From a checkpoint of a small transformer trained on Wikipedia.
Size: 12 layers, 6 heads of 32, vocabulary 607, 5.56M parameters.
Each number is 500 + 50 x the weight over its row's rms, rounded and kept within 0 to 999. Layers, rows and columns count from 0. Numbers have three digits each. The size before them is the row's rms in percent of the matrix's.

# k: layer 4 attention key, 192x192, rms 0.05, rows 109-191, columns 160-191
# q: layer 4 attention query, 192x192, rms 0.0485, rows 110-191, columns 160-191
# v: layer 4 attention value, 192x192, rms 0.0462, rows 96-191, columns 160-191
# o: layer 4 attention output (transposed), 192x192, rms 0.0584, rows 96-191, columns 160-191
# up: layer 4 MLP up, 768x192, rms 0.066, rows 0-1, columns 160-191
# down: layer 4 MLP down (transposed), 768x192, rms 0.0953, rows 0, columns 160-191
k109 103:495582497467423481367570548540543497499530527578549415520483523478454530426605481481481544573433
q110 107:598471519497560583587515493511588518500500580494554532567464497524441543585534523458451534462536
k110 106:549533511536512430484369486473575492520580498477559550504447543609524545548569509514543498413509
q111 110:509551467526487547511520515537484448426502441512442473542475630492491561451546445504500580472521
k111 105:631522549426514553533451529584517486413455457475525477480452594532532552491520540538590560505428
q112 099:504540497488449468453619494523434584505527526492479522461433479465360463480492533407488479425464
k112 095:572458525572472458507474585522481468450454595403434413560559502505483422465510462533539511509562
q113 112:522543475559528484413490486510465563575482469600507573489531612482559503524480535408504451474523
k113 110:496544424432560532502552432499492474493565469492469515439499459468496570462635554476560505584423
q114 108:458464507506380458538506450400519535526498446451542470476530466523488479558538492524478492335530
k114 110:440458521511504475614518470515447463482459418392479454445490525524438454544468499504551428566566
q115 109:533456357453493505525556466572583477452525429489452451492528566507546450482481474468504502447496
k115 113:488552539501469452506627522414520444501541530493531473519474501476484536503486518490433475394540
q116 109:474440545504591572471412497486522408461487492519491510463526455473520506613445463477448463515605
k116 103:483446424555511611419436454575487477543482454455456477505543391544401446611545531462374520582527
q117 118:473558526567476476474484489410520538541566511521520562483521373549500447533450525509570416503465
k117 112:525643434537481509441507545482487401443511484474481499491562402522521491524489508483510412531557
q118 117:504486533532482514544457525419481416559449432376444483461512460468471526436701389483446513498540
k118 120:531504480493509569598469484463455532659419572454515502459449470498509577477593437451504513533477
q119 109:488477457525510580555492510534593523474497479425556483386439491484514460411546498501556479492511
k119 106:608438501432546455476517512444422504562534501529483472466445547496438482513515493474480414519501
q120 104:516452468513463438504520556500525537379601458516590497607472464510542507507397524485493520484564
k120 106:544499430388469524497569521521509514373551422452622517629455442498423459526527539561523496481502
q121 119:516509559498482560488528436532541562570541410563515444435374518536454552506544373513494450530516
k121 118:562524495510485427594548365453498459428494562521593447425470468513512523573376447525492533369566
q122 115:522475567520439559447480462489525438369507594574514443523462501530542589481509524546466542465394
k122 104:571538577546461503508396453511513505510606446481500510484541449508490589550537551503478508523488
q123 120:448437518525491515462473524508471440504470436478529466452527494437481437481483537391560595499488
k123 116:460470443493422581539480532501579481564495463475509431515563467544448555482494523533502474546520
q124 108:513540570507410514431521471504521529506507460448442518516521543511536459498504528459578509527550
k124 107:519618505432479511500585450528385514510457438485518516512535475529535597511532489565605482389511
q125 106:503585470475460532487449477510462481574387527511482552474553470619496590456522437481570493593551
k125 105:426492490547518549443534502543480418517528468510463529446432483514583477494550425582562600630506
q126 109:587482513476492612511451484480603466539570524573600478499465461487418505485539456500516465631456
k126 109:535465467583556483486437582450454494422595544525443472514480482479481498423536361454564412513504
q127 113:494579501456520523554519461514408488461467484500542564532491468549493546553551582448494479491483
k127 108:576512473542505463570547496466516505374474436485462453521474451466514467475471511503484450502489
v96 104:539512561565550444470503432395519567409514536579440552452511491499549458570475522484455458492548
o96 091:399515551483458454531528566548505393551484569450542445543434473523413577399581425541528507448486
v97 111:465401519448449417443551435566522598555425460587511521585525434477460459596473543468526490464461
o97 097:585455451531538579511481507427452529419521574429519453451481593555532491550492498544530585571495
v98 097:440526532474465406519462537532490554562502486430589531593591455553513615427412534426532594575470
o98 094:393565527535548591456557479452471455507494492473458382449501563403488484471496464553483492477482
v99 095:463590409469500638604486546558493465516524514413483418499474479457465574451379496469464503512550
o99 092:497471447461509561440491472512539648457445508590549558489471567441462542546553479495550454546540
v100 096:451488528469477552523503485540532472478559650534510512580627526584460503515489458551580476351533
o100 087:517473530545482436494371613495491507557470465473503453461497523541509461442488496581435462545435
v101 098:504494455476476505551430513508550524488423531465605455558507416542492491580505584506471443547527
o101 089:545527384406451475520596524572555622520496507475492504480484510502478462379516431493487507495537
v102 107:479470586468535408510440527475483404539591500584460542578502476435513506570448555500499482473553
o102 101:522505451470517592492520541557453534567520410542510481538533555396531449383533496556499540525496
v103 100:446525418568578463516516469475435464483519508501449508469524458550458499506382546476472548574459
o103 096:546515615494519423408551574502530406559499445384523530570508604428512485420544549475543513521524
v104 095:367590381452514493522438512541463512442531506464532484525500526573486564495418492441540432566493
o104 090:592459527507554516506571497492428519481501445524543415606472513538454541451552511564525554446463
v105 109:534566459555535456467490501536455552527492516523394529500561526550492537390544523522465501533494
o105 098:429484654507497463551507539559537478440412481420573461503561501450506495464431487518460517452552
v106 111:465519625444548563350412520464511490516530538522480528488467564539540554435457423360490500504533
o106 096:476522516633475531562525479561545501495543585520438434487536421456401522552467548526490433562520
v107 104:433492462424563533464480594505569539539515440610445541449568504547468472574510444513501501547504
o107 100:583593519446557522464557475494426501557514501491452503507405517426456482483520418601409452460504
v108 096:575492460452483484469423545576462563474459515521538553568442438402506572463580474620529532471575
o108 093:460449495443478582480560554364571480499502435454421523463529517555523436515461481479587588545564
v109 098:456439613512490385494477532614533477462594434497549432546491490562533522510520534520473522567533
o109 091:520644544574459531540459523448569500465441524518490500591484548559548494438522480465468451466465
v110 105:448517468516683536433461515490515430561492472562513486527459396538435608540406506483480547499494
o110 093:453532471401469593454543595512507478499558563511483512416455542470550452610571434524478435519517
v111 111:557453451524527476525482462558476490440459437426530434488545449544493510487539553504581540452547
o111 095:468508573472441515456480442366478494464459481531540541478472541546533510435491464500515485505409
v112 098:494565500515529504522507473364488425488574525541500527455462442556544553558541465578466480460491
o112 095:599398408415497461479514449581481496481480562416503549628543433489488493491475486448498522566563
v113 109:448472518360491610516510513503485511546479603500549510554513537479527549479490501442494530477464
o113 097:500486452411531525522439521576534477580468473579398466503447491502425556586506537494491536543443
v114 106:541502558486466491342496493618512565499438535461521491515512508472499543419431520550534441478586
o114 099:354551502460516501486443533550432508504496542453468549505536541442499491491432514558540550527494
v115 092:560458507481475480422438517450530510599586535422485561462460512515453458534518432467499566545470
o115 089:530464504483617538506531526488475480500495527447523519516443481521447490520430522515473521414561
v116 103:467535479487544511404527511521518466650497518560471464519455539504525576582574422504527489546507
o116 097:539560511480416457585539420490450456529506497511479480562515541357470482535486570546496508538470
v117 099:486585454562488466451495406484531566481433548504552494490545489486441578508538482476463481493417
o117 093:612514542441464527487436555499447435443544516467462423534523464556483452527498454521594494483511
v118 107:534424515493455518446460468443538622522503448420528503455473459432458461498467391572479496545506
o118 104:460592499458452487565524446518470491538510528568537531576462488573548526503559558385430452488503
v119 107:535485464425591483474448500470525495483515416543518526547531539421568428501505540559502521495515
o119 095:556499534555510484534482494475478439592511515524486439436486481560577553501526534444474468521571
v120 106:501401510521571515582574581493573471554471393560426455497421521420498509476573468442486401460478
o120 094:599540482487495506453463458618504461576518615515501471543472519524439511542461580470562473501596
v121 109:575433495549448505482478490505483527517550452579420419502508558531412436555536476583505509571554
o121 097:469484531579558510549466484532483506406546415537447529507556487462581568468485543374565447498508
v122 107:475514493486494513464488494536497495484543506561519500522514513482444578475493473433526506565416
o122 096:471561518497450585465422476522492490507479505433493507535482569559455430489524464587571501452390
v123 093:473431592460544451538523475534492473515496541526518460544479501467481552523530533465579459464502
o123 092:511539438429493479487503478381464528478487478511539514590483583525436484523640455436521514463456
v124 088:486446461455548438574570486510540488429494589542482500509386465532515534425524542341507485451370
o124 088:463508502563505477480464473486460484542493510538589623450506534475480489495524527581430434574530
v125 097:470468499531468475508604526493476551492425476580413643569540506457518508542544489520506469512499
o125 100:526427571448450503540511522572534496470620529490529502393366568497399486509495486452553516459562
v126 098:536517446483440441441461569519561466549489476497551474526508598554496432504406505540379471504482
o126 097:456477510487557401452514417456499536516399507567559483460477559474461525515523541502566491463481
v127 098:406502549520508556490503520450533447489485530588402416468337512511443499589425511467447493456501
o127 093:551474392551440470486469470517504573507508448494553541493562505477507532613526474474499476551489
q128 072:594472557509533486487454460479439453524590501469447410539502431436396508523449563474575561527549
k128 077:444547473458423513527515497550457490563451500470555554501427536553514535493529552471562491482478
q129 112:582500576507526475491518408484501483502538435493408449542494486469392490577443585448546520481561
k129 108:581445563488503558508468484509527486509613531457460411537506502444525546544465532519418478533549
q130 096:588496481501508500529536599538560509492525555501442452489487493480524536495393563494482499332548
k130 097:573522410473422431582498530556478483470501511575367489481516485439467504546497454461440524426478
q131 076:541556553390509444524486400503527558556507446390518505539551520470464451600505456488494455605491
k131 091:515481442474450472571565512553471513491387609559463524467452467518549549500506534539447497436501
q132 092:597573433515402517535467490588539490491555498437500498512470412461558441486545527496534464466464
k132 092:455511481515496526523560512475544418586449582510458506516583490517427434590405415463548345441511
q133 084:526459450503496493589551485499555560561585461446462385558523515505444469512484597431508489479539
k133 093:565558479614524508498592503511493512572436497460431411414522549551505553449451460508455563467482
q134 091:626480433454449465424471527507467558450438552429491511425624527442403476525413451536546513497514
k134 094:501544439504480503440511441552480444581455547445474527466514465514435403601476578450506500525462
q135 086:521452526477501536470416463416411493525454476510546554477469390416462497524568533493522471550411
k135 112:485493418443486486396520435486476505400456492448511631467472550532489517451597500504467557551436
q136 085:422485476536473595542483477535517456478514573484532485595454489509598492440510471494522543524430
k136 089:502478615590444506479548533520484490405504463575567572519458476437533468450587515570493576537482
q137 063:529513430417420382482478492486568505433447539554479496468547446450516435537478560498547548406476
k137 090:518520448489504478531520551516524471605491561499417481463524505428384550539494458478469497431571
q138 101:495591511454466456461556529484511474439518498517562478571577492517588456424491550471504456506468
k138 090:489462481529512512599424515498467552517459534553493414443475553433485476443510597479370490522384
q139 099:426462487459588473537477484504502480532465475425621458477483549525531481448476491584546525621486
k139 096:546512444575403446533545524583479513577433513540546433505555475421586529506507478501470419516484
q140 097:534510519488460585481509563503557565490503495487510461430449496552470447436527511471506501575441
k140 086:525507472627553519499593461439515441391514462500517556551470542610539396462473470512591422520523
q141 099:457430566531472479492577486486420486502541513547481614528524545486463505476455476652535558450525
k141 093:494548571525469448579504414525504523522461592515518466476506476566403543452518583457486466441487
q142 105:483514475558450567494497513590594524549540483510416510433515508516503481500580429431494464534471
k142 102:532501575524527518463466511481556511378499391475597453553526508564460486496468601548510453543448
q143 107:434490556441495442532564490449538545565455531470425536479543483576430434536647445547467564488577
k143 101:453467513495558466587583513548604469428612359581477427561469475440481485494466591485527523495494
q144 103:426524475516550602495429514527561542550451528425475598563561442420519385485491518493484442555446
k144 090:465545514521515536448470540588526471560547565625497401442577453484413466460510442460444478528425
q145 107:496442535394477535538465463576451476523562558428546515513483480528506620483500471517381553512480
k145 102:529520549510418462448466571405495427415470551516577503537606465463561534423495518610507522505464
q146 092:486523461470518531527505562479568618497425533524484380556465471434408483466508674530546451531559
k146 094:426440598533535430489504455494436543582492431510534576520483542595557485476475395518524500527435
q147 101:593476562403510494501413497527564500531466552531459407503508475520489544600433399391499410419513
k147 093:487494435485602544510527531553417467529415402555434578543445554485509567503672522501452501552419
q148 100:616515521430495446476456537541501431510569478546553553416520542563518527605548408630500471454504
k148 099:456438511480487547466546540505529516434455517495526578535444477503496457520431564549492485506449
q149 095:446488516454572428515516487474504546511453553613497510460503525608565452443425588528553543530488
k149 095:462470554519540513550393556444606567426436494520413523503508419481432573514483415481496448471498
q150 097:522475434598507470570525479495527531549474559451440529538529577548493493510493468499522412510488
k150 091:415416557517514478504528503517538461415520478520570513463474436478530435505575609566462481500583
q151 100:596463538557574505461430466564532450381446491563564559527589426427546481552402525436521508591547
k151 103:493565412522499395496524425598498570471483502445559592496495422503469489480575520552472462489556
q152 099:497600423526486465529542489568535480505526602481526451484583498563486463475520504440504477530569
k152 095:416488596489554579502470540469404518463582455548550566457474474412433441441564583434497522453513
q153 097:419525472527502530568511487538542528548498558434520456435546473519455482509478438446411560487511
k153 095:389529510490526492471477515427463562514425447516535554552459458479486442485461488526584553513507
q154 102:599562486430517456542548561656440451415523542461443477360491472474468536572446568560455565581508
k154 094:488440571563508561562490551476572533394500539472346631525476525543471489460488495438501531460516
q155 102:471519473367428453488401490472600513478477491538489623529532520462534499545456557530443455536471
k155 100:478520519494467514499600494562494484530467509472465459511520443464469419417502571551504488480517
q156 098:448523591510455494490453513518556501455520515472532461473532495507444481591534507506511527414541
k156 090:514528522447556481523498548508568466517480523472503499547489507542511504464438562444473470495484
q157 102:469578469419507392459520538483599335495464505481342480496447463454442505513452536505459519547563
k157 110:520528584582499543517447503462484495510490404610532576447474534508530565459523466512551463526510
q158 099:458498503564452477441497467550504559436549515520470438487569490529514583547490527534445539447481
k158 104:450492478463466475528465478454520521529456468467542502556541507535537418367522446421563485477498
q159 099:515545502458451511476499488543477615411500522630414453449539536508488479521502484505536492501507
k159 089:576480414517540534483560595491461376465581459499474432539534441521452496495533478500469468487546
v128 100:481485523482582495464519557401463484537481640571499513602556490479429466486450440479472579470578
o128 121:564438478562525625477465581541528514486563485497456508520521503491515571484504398429493521528577
v129 094:585452484521519441487638532523507483528497455491534453549476485572571516587510474525489493494417
o129 103:487406468465546494558479489547555529492546504566498517599524563465560540503476468522463444512555
v130 105:547450571449454517381557480494622629494583535521499527543476514375457633494423500462548515498401
o130 118:516535498476509475403532458440530489385547493536543515548470491541525451480491466349536470522474
v131 102:523497521520480549537483423550459487508373541569497456528526462529521408569459485405560592518482
o131 121:526440508499581535475494481465516500451514536603429501457501523503461517421554546500527513435562
v132 103:481511515526499578459533479579475494484546503520522540528537515522493526469479547532540531441477
o132 114:526513592491476475528490472452494544451509442613529513492461481560527483485490567464424476430573
v133 099:515504500443527498567390427510487445586474558539486562568536445481492513519550446456556523419482
o133 110:451411481510504454519467485478457633548470446535641516528493552493551506535512552464520505441498
v134 105:458429547466543552584456580524472476458502503437545562491527512600511539470424493451507519480323
o134 123:487467536493530497515541446531523485571522494520497615490548446432475550555439506590484498570486
v135 109:505546450479474402515534455537495456465519623444530522557487501507503401581476441461508497544448
o135 120:497539560452475567438532475471486556487463442532557509520408517609415589437567504531348535454519
v136 108:494454491598496480529491455482531474466493522592509511468562431511379510510543401577454456442459
o136 122:460478560445421547465492520450469537583397525567500464439490474427500441424554585401519473454464
v137 105:520534512483450486530488487466520471406388529565561476493416518575461420557502483486478522488599
o137 118:460586518510522434458536480473517384477430486506418482600481485466413579485503472463526462545570
v138 101:498507514523493496477483519430518454574463480508511491534591446485481460536610479474567487467462
o138 116:439506448569536477596553423496505538506476481534517532421509465499532442507503456424578463355537
v139 101:449515430511459382586593587491425399522456506544558500533488505452528562507503480448471497542435
o139 111:490536584503426523460475546468522424572536500502436510454525442493552588451473582530522402586509
v140 108:558566458531454511586527484472493459499495604480447465507519494544510540479526548442476509555468
o140 120:493482491473549534484399561516458590533552426444502461487481513575584531522440437566434542431540
v141 109:479564475549428472542578473583417571532647493500463468476465473416488480455426449491559552506403
o141 125:499404481469562529535520516530408501483468539445507486510453501607491549463537512517532410565487
v142 101:505505473520529392508510397507524574504399465515462532479446549444474493549471404556489434693532
o142 113:527558495466504590480463571471487487475535555360492523529557481551490494475520442497550468429514
v143 110:576560467558462477540425488457539481552549503463499352497453457507506532487484555521492487508502
o143 118:488505487601407534542545437472507426585461449527409581511439523546471520531493579547598474491491
v144 100:475469513531553384415377464471535530490497500537473487585517528461521529440551484537502447465475
o144 113:487471466578485579514453459530543525506562447448476525456411511480437510464445559390489472496495
v145 107:452461512526535482522498498425512464549526469456439467510553422425567563528487551465600531549545
o145 119:532474431630427483526535557497527454537481471563435474502494478556493469567446561431557388409561
v146 102:531537567500506566604420408483491572534514490513542467629544540590489400408455465567485530534535
o146 118:474425528462545448536496535537492462423507508515416468484426440459479567502477448479455525529552
v147 101:485468498500569544487528539527546411492409510381466532542588485479533558419565538580526539536506
o147 110:511463492548465492466469503531510476499539460484412566478555413438503437548446493448464538513496
v148 098:500456459488399545518581514452442566465546521574479536435527537499501515438510465503536508447518
o148 110:493457569481487464532450508453512484522511525516536466517498481418526552506494490446398438530469
v149 094:465443595455515479486542501587484438484462524520484560539572489474504490438405528546491419469486
o149 108:526501499414513507473542582447432580484476506393475429500486442527535492483519492472507530519453
v150 093:451407469495443433477583548536579469471499508484516525551544530482507454603465489444507513549516
o150 103:476581509364493522522512453538476531491443500505409452557551459499475530554573528408527488399448
v151 101:432635501542508543493424494521510543524565486433456484459462582476345523470526507469502533567435
o151 114:566418479562502522597484516536440465507508535450522477557480569495614510481442485602484478496441
v152 095:571455516487475494496570535454432532516507490482495489544469511626440438531503546523499503523523
o152 107:434557548449561544518430516480410560395480444375499456467400510439395579461483507536436609450494
v153 106:458373498447475495548530554566535473474497510530555435519481557474535477560509491467558483422495
o153 123:491516491453442471536564550600396485501563519502513545526519495543603546533487413525440590478483
v154 094:421477536548460399514564476417442527403520517559360506388498433471530469575544563481483413478489
o154 107:442506504534409514462472492485461592469467489473526457602488534463487488465436487505488619459526
v155 096:502497535403525485458479463529513568508502446499506500413473543500460471507567491366477444561535
o155 109:626587497562514561475587499492521513441535541496476465440452452544505384496494429550492445412470
v156 102:521468471369505505462485491425560375426561421479390484569373509485551508550448534432491491495410
o156 113:485481478429425509516559552463489498518541421562565592569470523495520523436500466559484483609506
v157 101:479530470618414467468494508489629471522495438514378483472428415394530444570531480452542467548575
o157 111:540524421482476517509445462539494548568520462532550406525545528541480510449422510461509571494495
v158 106:505617524524584481519562427495430478535442510457514453421501424517545462508517427488501590492518
o158 119:454507540573584581457515513523548452428441483538405586546494542521522501509457526494394456563487
v159 103:572618458561561519422495573474543568530460489407498405582380571488530494497577485464469545416578
o159 117:549428468539415482487507520483506462502549461530471480515444543477434530517493515479490508509470
q160 096:455453509511446436492563518505490409451523514506534516462523541510568516491455525477493550562540
k160 090:372454457448616506615555487474476520543504459504481443467517527488468496426461520468537438525490
q161 093:586508449509538446492567576567519492457454497475544509491473459502458512463475491555577522551426
k161 100:476537505529498499508476495476476521504602518476462511513537611544538480492552604465429513511491
q162 095:557526537524524521508505471523554552564451513496467536521422521528436486597481444524524459482480
k162 111:483533459496401482546530498542469535479555463527485480475510439489532417484393451483495447494475
q163 100:473419532581562475475490439408548415533393595557507549545462509470548558552561556501501525458525
k163 090:458469498428428479514426540426474366510546473474557513515478550531471488479590596497438552489499
q164 097:398491653527524477436425467419492411471494508497468495590516513452610550510464583532517475507510
k164 101:488488449478472550449454534435442406502467437470550431523422433478496504557584471532469550571481
q165 091:506547513496452457491482572492513423491489497491500493480485583482532501513527500519524532555356
k165 094:488516547544507475515523497505491546498457515381389463556434459561470462513420440467527494529494
q166 089:469426614485572539510514534535508532460532542525508534600416535474567469486572544408562455518544
k166 100:437516545571525615564524384514510575466510508545538613474535621434515447509521551522506486554466
q167 091:547538373550467442561517513494474430504548576354561457484499467543477462491449472488454563480550
k167 107:543582542559586494529495460523530544529514518487461427540511548582563532490466535517508505377475
q168 079:395570494449532519470507347464555437400422547524511514468592537630489470479546476519582492539565
k168 101:445436542537458449555617373542519582484538483533489438514494457543461488460390478549568491438532
q169 096:514539428485404430562523563578447496583501518558531550511530488502410557553465459555510462548514
k169 112:497529516520559549507500407574550524587528542454402485451522535415516494492419552525514502412564
q170 105:369655484500426499488454552507445463504495459621572591487469429448543505567539481530573559540630
k170 104:504516468497500533512497556450532561526490512407498417441466455488509410486444488466580520463513
q171 111:519468444416465423489543539470495482499554439567522482400440540473624520457535569498442475485404
k171 116:472504507410541530514535442458547530470516597480481522519439540460504452603449450519534410487561
q172 112:544495498459489448614518461519519468476479529482430380540486426464424519506418390492511530448520
k172 112:539470503494572498491479481513584471458442515431469424451421561566428591570513519529455498376420
q173 098:538476454398575547431491572485509617511527468434605560573598516552458554478526467549422486494504
k173 098:484466557556547522558560513463608572495455545533535546519503502493485498573429481612461488549536
q174 099:475535533526528422434464359581457402534458594462563503440528546433482441563472492479547488577472
k174 096:492578483468427547440565499501497431554452539472484486441558535524521494479646544517514545537529
q175 104:517546484510489494592494426557542465521548483495452511463467551502535527430550452553463544504535
k175 102:465524504470576615508525460565584487458553392508459491412549479559466450465503541411590549413403
q176 109:504582479426589480527472543509529517533396493491529469578464515431571505509454462584465431563421
k176 108:447479516454497620479539520447434487603453512600492522535535480515530508529525496495533389495451
q177 108:476534526509482459616535572535445499516470507636511448508524510471498519480497518459482543485420
k177 107:430556487473459541489444485501344559518553480484466414579539439410539491526561503498439509446512
q178 105:517487509513521555515550510537460502457483482477532485473497411513457521667531473471579472470505
k178 103:496471461530532522510517517507547575545537495382505505507599403456460482605511451526448473513448
q179 109:535541555485470572531501497481465419535473415462551566514533555435569496521508505516504412509407
k179 110:509498489531494464457486480454535498496431505544459512508474558541502571552548479469554443560513
q180 107:500563487480413463480572531540447536516537477492563462503531492503516549486500553415563505540430
k180 104:440526500492484603567550472433480546469406522462512525496511604480555469452568562444554514456565
q181 106:390542465408481561441447455431566505611553540483502498428482513549416509609572538564495523489553
k181 099:419562502555525579457525516496452456499535556481383531499494545519482473512492461502538572469543
q182 109:513592447447521541472472478522518506475528528600436495589437599480584507522477545476443526477507
k182 109:504569498432571501455500539534491433393469451529388510543494469562419474439571550563492414508531
q183 099:496518374474541458467403453499578529459504462571468517430599463482532483562514462504524463500517
k183 094:509491435519534541467536476477505560514422542484517488486508444498485496470555460507399434494582
q184 106:442491533437415544476543565474554499516448492452402539519612524578528529484527506514536554497491
k184 107:573589485387488457443490446525561537401434553526463560530501461535486508464446496494500442503489
q185 110:574503412521463506411467463578476454535501473415540456517454504454464541589505386439555492512510
k185 102:544531439430467599503504551428470378494515549497465447456478542492463570509491503476512558625519
q186 110:454499442485529455417589476455544471445506584494459515432483482520495484494461398572601528429584
k186 110:452468415498469488558486443430503451484418429528446435571553517547466498565513533524443530488502
q187 095:526520418528484482510454545551504460463502458534608441434447538492516520427484523505495576564513
k187 094:453492457501650520435542545407509475534573506501495493526510551545442551434539471490482530528481
q188 106:533547474518463465499495434503508531513443454563516538531419473468425520553533428533466530495511
k188 100:505466473538553442388544488500447571572456471582551492538524412521547424473478495597539499631499
q189 103:481514578488519509450540473532476564494480497455495577543487462457501577511634468432414513464540
k189 097:563461479419501509574537588602428537500515429496513537547486561541496405569474524519509515539528
q190 111:576552480544464501532445515594456536597580453496496484562480481597480508464527504484517408553526
k190 106:488499542479513531507501432384486464556528438436552458460357457551501504482559454385600513551518
q191 106:518529419437481502497490445483564519518500442434464422540502516457462480558543518508535516463583
k191 108:424537465519501441483475433563523528518557360499592573563414537545506572428546554524518547478514
v160 098:477499575403545445485506584464452504475590500506446578469523475545484617453520518515520567474558
o160 094:492524483509492509572511538471547457395519453485479504400437561447493490426530540575425404515535
v161 094:539538479480493495517530455541527552453489574476546528529511564577441551567431566459524463505491
o161 094:517477534439508466555528529469560460520521402531468522514471423478545484448602392560498498530512
v162 091:487469546461618621521490550525487540492429510438478512520461523414464482475550502553445449499578
o162 100:489454416536443390479490486420482432528563529558438514528468557507464489468522540475545560475446
v163 108:516526515453472431453523504450538510488507389531488473449445541490455546450529547512510520537450
o163 111:471597424557455576528470487453468475644492556531539566468499480525641516519494495510507431525480
v164 105:479591428505458471589542410540463467437550540519526496555483460507473467499536513465591534560444
o164 102:583409604507513571463583485518512455423521537476523493470470496661499506566510497562504446454501
v165 102:439487471549639522472470449488521501542449567500470457514482584513520508403517435461501464485586
o165 098:548464471512431480519461535482470534579546432485572597517425468436482446544422477448549567499453
v166 107:500527467601453452465500515536416449507558451558486449505469515548430428592463470441491492457471
o166 107:474512501585543500497493461462478563611445404598537470558579538422568445430580551465498433540554
v167 102:545478431422451553428525470539535509497530463465555522499561502552446556436516417408534596475570
o167 105:499478554519491396526540487444519487487444442506520577385562527467506507363525533538523551543416
v168 104:389379513432481462465487519521529485467536442614535514451519453606432569467510550479477494481541
o168 106:482528520625544578535563514510434543453461425418558454532509432448518452518452451515522466492483
v169 102:533552458460528487499557538630457556487457611486485509469447541450535503431522549435618544605496
o169 100:541429522494472552506497558375462471482565504414475510547525557468496489564424511529535526444509
v170 096:480476517473501586507474504516546500514546506414567528518511535499588509538467486537474469476518
o170 099:506454454633515491454562496525461549461602528482502488510540389583473479494482454499500493523568
v171 094:457490416512473506500548564376522442492605480496408531501508591531586596382514509519510487542419
o171 096:545562523619505457526495486604573479425500542508428471517407471564477570550469394419537438439557
v172 102:572451345527569429472537482552541513447440553555515540500455568520538472461548504438407500410444
o172 101:538540549390518526525509579427510522562469520455575490524503591415447516608554536521534432584481
v173 100:419429541507447503486527594538500544507559437494564430542515530466511488493429482426527488490514
o173 099:524591548563502451566564476417530480562502485500507457471586442478547524537479609489483486497601
v174 101:463437543485468554418421485558392515483499464540510494479509490483483456504465449460467491466434
o174 100:561570397500504442547536396401577470535549516456490375623471561573534540486549548531473538506474
v175 096:498469476581488503489532480498445546540459622478444437437504400549469434504462534401568452547475
o175 097:513441482550598520473514493547512511434523467477454520430540510424467458495460485496469494485481
v176 104:505473625443463510549505460491500540447454511458600550458428519369492453565628518485530432449507
o176 102:422556406468493535496534453482514421541548431490482569573542559536509432453452438489500535558581
v177 107:482499400587475593491557537547541523400539600464401460528523460513515455478492522551560392478463
o177 103:502509543503521520622514511542470497618560425505408503508517446516501498509518489496517564460529
v178 093:473542445556477420516634585466462509511528487455494533491520527461466550435509519503447539493544
o178 095:481436493481569506552428564539503492556427521467550454505498473376490453516500448550557459490521
v179 101:379573640516451491575485497492476464529490559538523456535495610449474536474485549436532539495440
o179 100:563513485574505558445566482443453492514514500554496438496560386538561436575521528495539543461565
v180 104:436500550432489523395444445581567493507396460534514559476485446595508500508555563518540465511381
o180 099:503434544514427508492553472437482449486536527561523463384438478503511445576553513541462378422568
v181 102:499560487560406471492536486481546507505479546405540453451553540375523428409460509536512594565468
o181 097:604576488525487497503476555587394434516489534565490495524523457486535584504470470508471457483457
v182 110:526438509487488477496599459608483517425546475508529512551531539517520402584507430533564496444577
o182 108:525414470478565570490496467428549550460504467441491573553528432550528508456514484488549488461495
v183 105:478449614631526420512592585465462441572446543503526552495484443450469490495535491486603474444598
o183 110:526441445479539554384488442515512514499516449524500462440533408484493558580424516497395524513489
v184 103:602417456499573536457503462442521471533493482506479561488472529483475340522525437495488522548455
o184 102:505480545520526614435506511507448546466478468447566507460482518527432598477542375494555507419572
v185 092:540489447564465616478433476435567466432458520389513550466528573522481496495530420520627550526541
o185 094:437518540404498548384477505525516466491524471512564509559432561544562531446520540481469505509470
v186 099:441456595448443463501569498508548429577493431453495537481485453570560480463551555470504533448511
o186 096:438500553532531544477416494510513552462491442490473392484596489618442517540456570510607448434483
v187 099:572554410484492443414556526498489484519489558553391482539577482491583575483490530565452487564444
o187 102:528478562544390572518535547509545463406551552586449483480505470490447502467464495460599524430500
v188 096:557416571521496453590517547534512516473466509469490559525447504443494494463449483560471566478460
o188 097:577533515524527562518516524436467503449516428478513461374554544513475433557582550457548550550486
v189 101:501523494502526485408456480555582450531488532442435450518514519563592474444495490499532486484513
o189 100:550538584467386443553537552510495472420501403549481414571462526472463563581567510446570565501540
v190 114:450505432492511525459455600494508436388534500534496540530429536503471534600521547452394461531528
o190 109:458571533522462500458511442506525475551493497500461513595477597484554470524553560536480470412514
v191 089:593582503506516514481554484487538624566477518554566549527541536512560526502466519541499481455466
o191 088:488596391514403480431468563475542512567459468469489517517485560482369570518521442459478578542614
up0 103:441524501493570433518515536527511461570470455538469497545516450536474499506575456441474538513502
down0 101:442476520533515452425382411454455509440533480496511490445556455559436535608503603549545558527472
up1 106:433378485509439579497452511479464528496491445481571506606518534523571545459495546549530598538506